{"n_layer": 15, "d_model": 448, "n_head": 7, "n_kv_head": 7, "head_dim": 64, "d_mlp": 1024, "vocab_size": 2048, "activation": "geglu", "norm": "rmsnorm", "norm_place": "peri", "norm_eps": 1e-05, "positions": "rope", "rope_base": 10000.0, "rope_fraction": 1.0, "qk_norm": false, "attn_scale": 0.125, "bias": "none", "tie_embeddings": true, "parallel_block": false, "extras": ["capped logits"], "init": "orth", "init_std_qkv": 0.0294, "init_std_o": 0.00537, "init_std_up": 0.0294, "init_std_down": 0.00355, "optimizer": "adamw", "lr": 0.000843, "beta1": 0.95, "beta2": 0.98, "weight_decay": 0.15, "lr_head": 0.00766, "grad_clip": 2.0, "warmup_steps": 337, "schedule": "wsd", "decay_fraction": 0.649, "decay_shape": "linear", "final_lr_fraction": 0.1, "batch_tokens": 65536, "seq_len": 512, "doc_mask": true, "train_tokens": 720100000, "steps": 10988, "dataset": "wikipedia_en"}
Each number is 500 + 25 x the weight over its row's rms, rounded and kept within 0 to 999. Layers, rows and columns count from 0. Numbers have three digits each. The size before them is the row's rms in percent of the matrix's.

# layer 2 MLP down (transposed), 1024x448, rms 0.039, rows 405-438, columns 320-383
104:533523455487477487516474527502549482496466531508471550510498503510495486473519508543492518551516516495511484520476517521499508497494482492480505484479482488521532488473498478475492484490507489
097:495505510490496477460513453492497466523531521499475528518532485499517529517503523535477471454500452518474512489527534498517528481478526432526488475495524479467489431475523511536476507512491485
105:495509462487501456510497513449500464500500512495483504506511542486494494497506521487476492443480492541527495495538466540499499483504506502506494509498484501526540480519516452476501503470481469
106:472498537522490505504528525478531476538498488505496519485499517530501521466503515507531514494482519503497533486506526507504507502478525492518463543497526530503501452504492513544516488502491480
104:523482490509527510497491481488527511487491515505504498531459511536468494518493429496553488500480502495523519494488514503496534545516441529457492567515560521488525494500486492508510514497491482
099:485505485527492525464535450471523500451530524507539466528527507499530504466525510500477491505455485486470482503517478511518516548509523506495498539491544493461480462466500550507535543488467547
102:480519457496479492542468527472452539506479502530468464485501468504513531532496511513519484555471503521468510494486514444465478508444462507523474458526490518510508524504497530508491514524476543
101:516505480440487534465461534488535487502498516509488507515460491484507530503542472470520523480479512496522542483507515464493499525454479448503507527453509527545522546499553450473515570515522461
100:491544504480489469506525491507474498478525473494543531466531487531514480527514501458479509533517495478427519526487492531528479470465495470459514504536480462452499486502554476490532514543458474
093:452490499520485467523523558522480496466479473496500506522487510483504496491520491486489506470522495507505508481460510514517491521505539547510524481525555516526478538503502517468507493497495496
089:483449497454505494547507510504495471503515484490496500506513460509495475548498476437468573438522472482540520496523467475473521512496495503497472476506494520537465592501507516495500562524493528
101:480509488486492507503506488514497510504493471541498464467486540525534466521481487481439511491510504500473556501480484482505501520497530485515515478501545526458508517513511486489543466485525507
099:506471497524514526534543452457523486482497535545543520548494466508484519450510487449519490541456539492490493501506478468497547490468535499498533500498469468486496536493531486483491509462537478
098:515503508528496507538497509486487473468493489559493487526544476505572522474498501524494466471517481491480455469472500486500501484521466499465484549514512512520496512507474504520473529511536515
096:520493486526518471463501513507460518493493469506510544512504497507522500499528499531494536474528497448499494479520531501543471486491556518473488474501501516461518546509529463497553438495517506
099:510553477510491477550531486505536458532492496554504511541565483484494503511499488497495498493497504495480480501525528477533519528528452542503503517545458447477484515503504474505457532474516487
101:457501502520471462487513465512526490502484515493491473533482518509516490534535477501496480517479504478502517504488534460495500510500529440485464479498514506467453459502474494465527499503454495
091:499508498517538486455501455519533444485546508499495515493512530517477497510505518499537509506519546523478490477519509540528506523505530473476444524522488530485499466472485522518553483490493486
102:518515488492482453492455485496484511503509503494512475492512538456514503479549506460520540475479476512527466481444482513469533549515520510467485521525501500528481472490440550505494491477460532
103:472524490494519508460525548518498494512484545523478510472486478502468484549526513510504478493484474481525526494501487465537517497531480483479496510505555500545466479494522531478548503520490538
106:494526505502493519491526526495466543470449462485512521550481496512517466541495466489523482527493482471467540483531517515436482473520459517540504502484480502465515528542457480505520476530552503
104:502463473534495514469519500468494461452462497532519490503455486478529504464482523506533562511512487488492509560532494507490512513524488505503496494501510487489493503571494502510516482488475455
094:486529492483532492518492550502509491474532511551542521498498561481450484474498546519531520502514517479498518508461500511479478488454537472499507533510506479474495529471508536498558517531503482
107:469554547505501467555500512501507491506469513498487516526516493527505488483464490548506501477520474476455501440507507515529499494525514463504527533463463482460460521512523487483527561527472486
109:500482477521490518525515472528487507479533520500500499523521509473498445454479461524496468499504520518507465469526485480483441505558510512476490495544493527443482526503496486470469470530455500
098:480501490465470517474522512530521485483528485483543499490461517497548512474535521500486446516430504461472509475507495536506489489519464503504485514523456486433461512495522482489499527503484506
102:528541481496475516530558474472490504501498441475483490493484477508482470497494471536554513503530509510546541496502524482524477545502489468499491447537494458535502546520519483463462538484488499
102:496507480523503497487511487480514515483502501528495485495494499486445507521517486497530512488485513527484477480478509515500516469519487526530516513498514471472471513514501508524479509527470482
101:513551517489510534511511513489518526488491499467472508491470521473510508512522467489527515498533494488534502521491526508480559498489528511489492460535510506496517489493554470509498492487418467
100:496518507499526499475549496487508503514483520502537497548497500500519497506514513496470505526530503539498518487519495467523495509522499482509526493531540485507448501510542493540467468516507525
102:497516527526538532475525522473483509476526473472494495457492530517439493502490484523521515486503496507464529495470455504492483510519485482543492521484464521483517504520518493450537486478493456
106:465514471528489506526491510543464438494460499492513510504508471497455505479490438491510517510479498516491447497512521500510452479502501482464526494475505518550521429478520537545482496483496528
099:491520538502429480473512491421473481528556468434485523512482493499498503443529499511528484476469517480483511523530518553445519509577506466512531478485507532492540491525509499538516503491512477
099:497513510508474515510512533504506498487476550511524520483510478516481478485543442513572514496483489501535497548480490470512556486518510526508491510449537516542525532524473500515520546499501449
# layer 2 MLP gate, 1024x448, rms 0.0408, rows 406-438, columns 320-383
099:511487502482481518457519494495504494541513487512475516491498497540498491439525508538434469480492472539532455564486483497511481484483476487527491509525488519528519506467516512552488472510507476
104:511509488485520496523499490500479521514546476536498530515492493470465467462517486507466523483510503499516516570466500560508501475525463525487487521514524492530523506495491507482499517447501518
101:510557509441471542544534467482467526482524508506518479513506435495462483494503496490538515497481500517480510503510517499495503532481514485477482496498512499498487451459508496485523506493491480
101:517502505462517508520541495494489514519483531482510515526530534531502484505534468463525493461526448494494491491485534474517496502519510520456539540467519496488479511460487486542497506502532541
092:493496510513442573497559456503512474471474520489485472529507496500480513447540495488493488486484514519524499559518484521551485500501527523511482538501530463464511471492462523466521514462480521
099:473529524462502499476504481527546470472442481467510469535474530480520479467536522480476526496499483484509480538485505509492480539542504530517477499502540518524500516480489499538525516478527475
100:453480505491486443511494535479597516508566540520472527484480486507468531446510485512493515527508508459556524509472545474499529503506473489521529488533505532472485545437494531513510461465477486
103:522542533491473527517518526516457471460495493483560474509468472489494493533516522493468510458491486525470483493542539498499499499475549440505526468508520502517480525471509462477532547470501516
096:559453543506507488534494467522495531483534489502502504509530495539524515497468541488450542532499487480503502505500488505449474492499507495525471543503445503498488498531491522502502504470530497
098:533497501508527533530536474526436480493525487478516516472526516507464466499476477483471526500499515515519489508537454509478500518472530525483477467497483498526494578480497545451476530489482509
104:504500468486479499486466490467495495500525527520500463520493489497489510487546474457504461494521478482470488534488507482534500547520490496511482572547527515514520467510507481542522478516503526
097:511505490467492505516554506493481556488529521472504477502516511504502490492472506491482499504469502480455491517515507530509491487477534477519480515488512538504461522482536445496508488500504498
092:496514505497481474462502503503521486467479506590553472555484512513535511459487488524483465499494505456506459504472496501510487476526453518446530535508509470532487514509443542517497486467508482
097:450480496503472489446500510507466489536523537497485535461542498540542520518510516474477506470489536495540495469497521514512547542482484508481488477505521488480452535489497456482497469542526497
098:485512442479521524492523479458521488480516498491518494486481472460501509526488513513494496508512525479506492514489486530467500533530454473510498502495471511463424495515481515505490516514488524
105:510478482453508493521525508514503503499477501573516528450493480485466529487489512556504499530551484560495444508487558507486467477533486482500525478510508484506514528493498509527483528429512504
094:548470523493451511503545569534498504488511483467487482464498516496466497478475489532477522525497508529493517477575487512443508443479511545539520505484476471476457516538530505471522520504501524
100:455477521496493483490512483459531487520527490470464503527476484501495535476520509518479477504511489499527530506472501528520549502481485481496541487484508485485492496467506495499530507519519454
100:489522536522457460526506494463493492476499540488521530529490514532464451473487491472478493525490464524463504514504498505496466513505488538493532493498495482551503511484485499559495482474502522
100:496522504518486509503521497510521505493541547545506475522479485486493463477554531476514512514522491526496499554503534504520494541540451475544507501502543504557536504452484491533495466474482483
102:504519501479518482515542488476524486454553582471513514517548467502517484464536490513486503496465502478475531513459499516506489506538492503499493507490544506465496533463502501522486523479537491
096:486496481506495489485478506519526457463499523484510524465536537489465513490461528498451513509525524503485475472546501499490496545509518499520557518455501482528522546484493484478518526540546515
103:498490490486474529542546477504533480541463504502541489506468511518494476476508528497512530501499490496500510504535481499511495487495513530467489537491519518523463492518538477546512512456442500
102:514484483483504522489508496457511486526526507493513459492468501515468561495517511505494493494512514510529486516518481490541469504488471464485473538566542530529529497501501507476523494467562541
101:545543520492502481489520498476532471530473534483505517437518474519513472488525484507507515491523471529494499514496484476507537494527515516492542550495537523510585498478474508479507519507501505
099:514490523496498491457462511483506489488537523500473495496534530511539507511531513469446495499479522491456447504501510506499542489536492500487565521502528504485556463490504508539522455491503499
101:495485473497522498479484530483488481491513533481529497496510499463508474438509519538516469489485484486498481509464483597517488479520497508488509482525513471475530499498495504500495446491529471
102:466543488455487505486518520490558491510519527510528490520452486458467466486523489503476512537551467536495445544462504469483483479529476512517499485503520498460487511499498489478478539482457527
101:501497507525492498527497516503481476532516511492514469507550529508494524505484481479516496557495504489507473545487450503508497486498490513511493509512527486489546503454428490486462488529524451
102:519483454476555480493518486474493479461564523491465567513540492513490494506487519492520520458495477514489474509473482517512496515537486481481529501495498510533535505506534497506520511492502514
096:523487499487514495494509536484496515487520500526487512510517512493516513494514528483493534481455512483498508520531456506552516483514479535491429518496563529483481574501495451497477504514491488
106:483461505534437490503524498493539488485541512557500492500503500516497488488535470480518477464519525513520486531529486513528471537470490558483522496518527481487530496530476528496490475513468496
095:564494461477539522525528527518522494498526508518477485476509525501503502497510492521509486512482454536529473521540518509499493507509501507499471495497531478490525524479484497505491527518502502
# layer 2 MLP up, 1024x448, rms 0.0413, rows 406-438, columns 320-383
102:501509496498497534536484451529506473483504474520497467502474514490488514541470503508512505507463527481516498501494492518455527512541511510494500537489485525496473470495513501480525533494527465
105:480523465534474499512513557502518503499482503480517524501474498521544458501512471473542496533510488477540516505468565463504524496474503511474511467527512528492491474525496515476480503515502507
109:548489533473514497482513520492508484505488524535497468519524504471493504470513462490527475496519494523469491486506489469497489473501503522470482528513507502457503483506541546471484517463460492
103:495511521481499525511456530511518507497496575497501519483531524507508522521514465494541515450497482502494510529506486494505541526496526492439487510465513524510508469483509497505507500485499486
104:488491489508547483496468534482505510508522526550537509515511501483523499542524485519498517500478471454492488441425519490521477573532493507494542520523524533502513494459524504539463481551452523
101:520516511491517494523454518537508515482492469517480483505511525500541449545493468554469512538499508456472494484537510482518540523530537490520528496482473508474535494473524546441466526536499514
100:462485512554476481514553474531500499494515490506520491500460520465480467479477546479503481522520487476478473538478499528503515497525510510499467487552508484438484524461450504512490508464555568
099:478476463484500531516472503489508497504490501521484481476486517487501514464514503495545471474498483511573486538534535457535512529474464531526543552499523526576494496516490521514510477506533476
093:537501525487520518451457489462521500496469521492508480434502495500562506516487475500483477520489532521470496517496534528482522530502482473492480506500517504496523428481500473510490506491493496
091:506521527555479501460477502503484554479486501488528486462487535473507564481524496525514454507462532519460504495477520498531508512499510503459512476486511503490533457499460514491496449488478518
107:534538480447529493535507541509523483528464534499513534508512499526537510543500505482535507501481460525538482502553474454511495495528493534483492491476516530518471487533504486538494549505510520
099:466503532509501504542492513494531473489487529497456477465509511518495527497507484521496492496518509466502468496482565529471462498535474480555455518494504463481516503489479516510514462521446544
098:497488481497513522524537502480476532495522517496477482492493516495512473513569510503521523508491501503523488503517467520509492524460504486532487534477527530484518490464492480496472516510524493
091:496486507502519503533497516468520491549510491500493527482496497467525529505473525454482486495485470497480458530483475484455529494479480499546505524527478483485520484471500497483461567499519523
094:486495500463458503480529491467521491480520520487513445505496427501477528452491525516533473526486520516538553499542476527514484518488543516488472512510491500545511499493513501497494483494541513
112:511498498508513521468489493481478508507539470499498487442499498523491499519484502491482485487500555476518485472497477518492526518501524510511487544470497507502528514504515503472516462540536482
091:471491494466494501511509472464474531524439480491533497520507469487536503511492458491477509485490472487546510514453516462485476492508495499491558498483487498498520511515493473490468508520540509
097:509472489435524532437537466498484507523526474511470513520491497515507519487525515494491486497506533519499539520517498533500504508501472534499504496486499516503468494505521462528504489508529481
100:509525474487485534506495489500476483476481510456525459509528528502480510499509509506514509517500487492497504518555521488521501475477511480501504495506486456510551478525548535496497533498580506
110:495510502561464504491519488495576546522487522504503511463476505471515479489532467480514505518507494539528500510559550483497459505523513482500485519528494502494507522460507501498529523495454460
105:536520545459451469515480479513458503484518505527545485487515459531501457478522527478506513462512513485503528517542495500508522524474514491505474486492497544519497464465553552466506500501467526
091:477501499492492495515507480457538518516509536438475504488494488548530529513526500491511435499507509516534460523465484492514539538521478517484505486488493491508492496507485442547510460454500536
105:463521525496475503421498466531486483517488502481509471497514526510519525519524518469524502476523467519539494522513507499480510481526509526526532521532488505494465478485459499456460521525486537
107:518553505528526527508485534545487543512472501540435496499500453456509517502465546474503488499516477530504499495504504432509504511437514478525509484477499530476544516539467509454482511437509510
096:478502595510513505480516465468528501518488467478489483448494512518488500504500475500513515479528427530514449490490538515471483527514492492492493492492523496522497492504467490508485474494532518
107:487481522492513445529492517486510499515539502555457503499523506511519506472468500452483487483515532493515518496486551517531513439531508474463517531511484490534516513512488523548491482517486503
101:485480533521515516530546524499530452525460516444523491492495496543534478495477550481480522491511510488480477493473487509476500505486475517477472488493527503507494505486475502513507512528527509
098:469482494521485502485505434500513520495511521551484488470514507514486481468487461514467476478454492490449518493474534484467512469520496504540559519518485455520491523513511480479477523477516513
102:469476542497467486509521513510530489499491507485490476462494520520486465475452516509480469472550479487502525487492562485496506509498477514493494481468504501468523479477517522476535523503500448
104:477493459488486475490513513495505515456529514479472519468513492491514479494510531473489504522492482533576488525479519491456537524563456502490492517514515515456515492473471474526527472519538470
107:516487516554534508482496517521451504493478482542476507503516513490515524501477476446491564479436524491518469485486493498507513456525494504479467503486503518523492513523475483480493508537472493
104:517468505469506499488497540492492512504530492507518522464540496497501517529523505460460498504484510557531450457509496532548483460516482517488486500512493565510478539504521566483473485447485491
105:499471512513480521517535549463519519505478481453515503484458500552516563499521502482463584520526505526513513548478549519521483500526486464541474474484504514483486495476504520480501435508525478